Weights of a small GPT-style language model, trained from scratch on English Wikipedia: LayerNorm before each block, a variant of Adam for these matrices.
Each number is 50 + 12 x the weight over the matrix's rms, rounded and kept within 0 to 99. Layers, rows and columns count from 0.

# layer 14 MLP down (transposed), 640x160, rms 0.0535, rows 232-236, columns 0-159
58 45 31 50 44 51 46 53 48 42 35 33 40 68 46 53 55 70 60 50 46 55 45 64 52 49 55 38 54 59 48 67 64 67 37 46 72 54 54 52 79 58 57 42 63 59 42 45 63 81 35 67 52 45 55 44 41 58 50 41 42 68 67 44 74 59 42 48 56 27 41 34 36 56 32 56 59 54 46 56 43 46 54 55 46 41 60 43 47 38 53 94 67 66 63 43 46 46 53 44 38 42 31 54 50 53 38 47 57 20 41 68 53 62 42 29 42 50 51 49 61 44 42 36 48 45 51 32 09 52 28 65 71 36 32 60 60 62 51 53 52 51 53 65 62 46 39 56 48 50 37 49 50 46 49 34 37 56 55 60
80 59 56 44 56 55 44 52 61 42 58 47 56 39 32 44 55 35 57 52 27 44 41 47 37 52 54 23 66 46 61 53 75 57 61 58 24 32 48 39 33 58 47 45 65 47 56 25 68 62 12 39 62 50 64 63 60 43 58 60 52 32 73 58 73 52 42 58 45 47 60 67 43 65 40 39 39 37 53 40 42 45 45 28 56 42 67 40 67 40 36 70 99 63 54 53 47 41 35 57 68 57 35 56 68 70 39 48 41 80 36 26 40 43 47 45 52 41 37 52 27 35 54 67 50 70 43 54 49 46 36 38 45 55 29 50 42 54 72 65 38 45 53 39 60 52 54 51 48 54 37 59 55 53 47 61 46 67 47 44
41 62 46 42 70 45 54 37 30 51 43 67 45 66 34 63 61 46 52 63 52 41 76 46 65 28 50 57 55 65 46 53 36 35 49 39 72 34 63 65 57 27 75 38 56 45 59 59 50 56 78 50 33 44 54 64 59 48 44 30 26 42 48 42 57 36 43 70 48 35 58 28 36 34 63 64 61 76 57 38 55 44 76 34 35 70 16 60 33 66 64 52 26 70 36 67 54 44 65 34 48 51 49 61 49 80 52 45 21 17 42 58 72 38 67 41 47 42 37 64 67 32 55 40 38 48 57 48 32 16 68 69 63 44 50 50 15 39 62 41 50 59 42 62 50 54 52 61 55 47 73 46 57 54 61 42 39 62 35 62
45 45 43 57 66 46 45 57 47 30 40 66 43 30 44 46 44 60 66 49 58 40 51 58 61 46 53 54 54 42 59 64 45 34 44 72 43 30 48 63 73 40 89 34 37 31 47 48 53 82 72 57 45 52 27 38 57 39 46 67 67 65 65 56 39 53 72 49 52 67 34 38 53 49 34 59 58 15 39 52 54 55 43 81 37 44 37 41 46 46 47 43 18 53 45 55 57 42 49 42 43 19 54 25 54 38 46 42 43 59 60 41 57 37 82 60 46 49 68 42 45 59 37 36 53 50 54 61 69 45 64 61 76 53 44 49 68 48 36 57 51 24 69 50 40 70 41 54 60 42 53 46 62 36 52 58 26 65 29 50
28 40 58 62 37 72 74 56 59 56 37 44 47 61 50 54 28 54 13 36 24 42 62 33 38 43 59 56 45 37 31 45 55 40 65 51 40 76 51 68 34 58 70 50 48 42 56 50 58 61 54 41 27 57 31 46 68 55 64 32 45 64 32 77 56 49 18 41 35 63 48 59 53 57 45 65 66 75 28 39 24 85 36 58 30 59 63 29 44 72 59 41 47 48 49 54 42 48 55 59 46 38 53 71 58 74 59 41 43 38 32 66 71 51 57 29 39 46 58 52 33 47 72 54 66 39 72 50 56 17 44 59 83 56 21 35 45 29 43 64 26 39 76 43 56 48 41 83 48 39 69 26 47 60 34 43 77 36 73 53
# layer 14 MLP up, 640x160, rms 0.0534, rows 233-236, columns 0-159
42 49 76 39 42 58 60 35 57 54 65 75 46 69 54 40 61 47 55 40 52 52 48 43 47 57 62 72 61 50 50 52 36 53 48 59 57 62 60 41 57 57 48 26 52 45 45 56 70 20 40 64 67 43 45 19 60 57 47 40 53 35 39 22 62 27 43 57 43 63 38 62 54 42 70 64 34 53 46 37 69 50 52 38 47 46 61 71 63 55 38 38 50 45 53 52 50 69 35 31 65 40 54 59 47 52 48 42 41 42 53 54 25 53 65 38 45 50 66 73 68 31 50 49 62 57 61 44 45 56 58 67 66 43 67 46 34 61 28 62 00 71 80 41 42 55 53 57 55 58 36 65 53 35 41 50 63 38 45 40
48 55 69 40 57 39 23 44 46 42 56 56 53 51 53 31 16 38 51 41 61 56 48 60 54 46 42 69 32 56 36 41 51 70 63 58 50 76 46 60 59 47 44 26 69 40 63 60 62 61 28 51 42 58 75 44 54 56 36 59 55 39 56 53 53 66 57 40 45 45 59 75 37 45 52 43 55 41 47 49 54 32 61 52 28 60 51 75 81 52 51 47 48 39 50 77 58 51 41 57 55 49 38 55 67 53 58 46 22 44 46 38 29 61 63 50 48 28 41 77 52 47 59 43 59 32 45 55 61 49 24 75 47 51 41 53 46 29 55 38 56 55 55 48 44 46 48 39 62 77 59 28 54 53 51 44 39 54 47 42
71 46 48 54 57 29 45 43 39 64 30 28 67 44 61 23 38 51 62 50 59 62 30 59 80 54 22 57 46 35 65 46 42 71 48 53 35 54 44 26 65 56 22 34 60 51 55 55 50 42 35 51 30 66 36 41 36 82 62 31 37 55 23 60 47 36 54 63 60 68 52 52 44 49 64 55 50 63 57 67 44 53 54 34 78 72 68 50 36 60 45 54 39 37 26 43 59 73 59 48 53 46 73 44 61 51 54 50 49 43 60 36 56 57 59 62 40 60 43 46 51 27 45 46 25 54 68 54 52 36 51 39 55 44 55 62 42 51 63 36 45 31 64 40 56 49 51 40 48 44 55 57 67 21 70 53 42 74 55 56
70 55 54 49 29 59 59 38 49 50 79 48 25 52 53 53 36 62 49 52 21 49 89 36 18 71 46 46 63 52 44 40 43 40 51 60 29 41 62 32 32 86 53 54 54 52 36 60 49 40 37 47 43 60 62 23 46 38 36 59 44 65 49 57 40 50 52 36 71 53 66 56 66 38 43 61 87 51 40 50 42 52 42 47 65 64 48 44 50 77 38 49 45 38 47 52 40 55 34 57 59 29 65 43 30 60 53 54 75 64 69 53 61 47 55 67 28 59 65 59 57 31 43 36 73 49 50 38 53 55 44 63 57 29 51 54 39 48 51 88 31 53 42 19 54 56 59 56 44 60 40 55 53 51 29 65 43 09 34 38